{
  "n_layer": 14,
  "batch_tokens": 32768,
  "seq_len": 1024
}
Each number is 128 + 24 x the weight over the matrix's rms, rounded and kept within 0 to 255. Layers, rows and columns count from 0. Numbers have three digits each.

# up: layer 9 MLP up, 384x96, rms 0.216, rows 371-383, columns 48-95
# down: layer 9 MLP down (transposed), 384x96, rms 0.199, rows 371-383, columns 48-95
up371:162123140137116111168134126114143144129157132163085093102110171118142110117131127180138118160110098094118104101103144087142070143122133126107111
down371:107142104145129105109154181162124129125171106123146108144113081141157057124150153189124152115094154154114151144177111116103123103141153121139117
up372:169132162124127116164129138146096147138108134135136090111148137091158160172161165122131103157123146150141127161115099119118117120134114130118140
down372:124096148115134155111161104131132139100159115122135135168115098122141121076111135131120133119115110102136147126130142142130134136161125126141120
up373:179125130133172120158103134080131096158145125178147107144106136081173115131112125086110133126160111153117138098101135123093131144116144143114102
down373:131115145109159100115123169125118127148164116170079168107098144150128108129129135140121153130143124141164084146128100119127145108133104137093093
up374:157092141081096109108137095119085163090097116106173071114098144085167108113147083061166141126119148115165124133127069080114104103139169176132088
down374:086120132140186145151120140088103139144114075122092137120112152045069128160147112147150169122141107103101127219138093097097080141109096141114097
up375:130104102108110126124105123143119120143139142090150130127111142131092129180170114152124089131128148136125141140138137122108138158145121149140120
down375:137122132162126110116124117108143139129065112151166110126142129133125107116118155110151129101145114121127137108136138114135153124134147117152115
up376:144080168102140169157108135112113171116142113161115181129161163156160139144132120139133101173137120187131113144138105115162143066104145095114133
down376:122090127059108107125157141142126145145142111144120148124125108141080120094110169165145144133137155112146149112137110131161170157153090121148146
up377:131113124109114131110101138145131129147119108154116142109176161108136057106144144133097127188161092112116119156106113117105110104140162113156142
down377:107131102154099113127147152180141229137146145134139168123135164163110131153123177152114105161100104147122116126147137146110133140156134154108122
up378:155113114104104130102150117146110143169163107133116158151177134131128130107143129126115117114086125113111123109098138118155132123131147117117095
down378:102116122140118095088118134137148151118114117123093146147112134142132061140123131109134127144134133126144130126136118114142124076124131091103155
up379:160098134138124136116118121105113124122122122133149133127161154160158142142135125153132103081117095126143133118166124145120122147120153091136122
down379:122129145145110116146166104120168155162115184119124140096138133103129115096142191096146166152136119126138120116114133113128112126133130161106124
up380:126112093155134149152129139145163152167157152110157101121172094116128121112123126136119121094143132085133112086125128098127144101100091074133150
down380:158144123088096198109069129084083122128162166120168135129126123120107123184142102108118135121161089170137070124154127162112101161104153114092171
up381:134102149153129126135132120133122092130153151127117141135148167116153114136150168128109179156134104104155105140114151169107161106121150109145132
down381:094143118090144159109157151129166139099132140102121131106132121100168122136119142114073108136085147113142147128095158122136127112125170146125134
up382:129129098125165156117123105142122134104155158151103130131135153100089133121105121126121139091134097124141107126128163110103155151123139109157128
down382:119121147147131119111127140133147105136127070134152143106118124156154121113156140116145113155131146145125129092119115151146101130132131132115121
up383:126150121150148134100158117128118126131145132144117144136112119104141121115150091086143129158142138116146133124118130141117154167128144134148134
down383:123139139112127140148140154136155131118118164121145130115143098129125121098158152168127119121147122148131144142115128112155115124124128136137126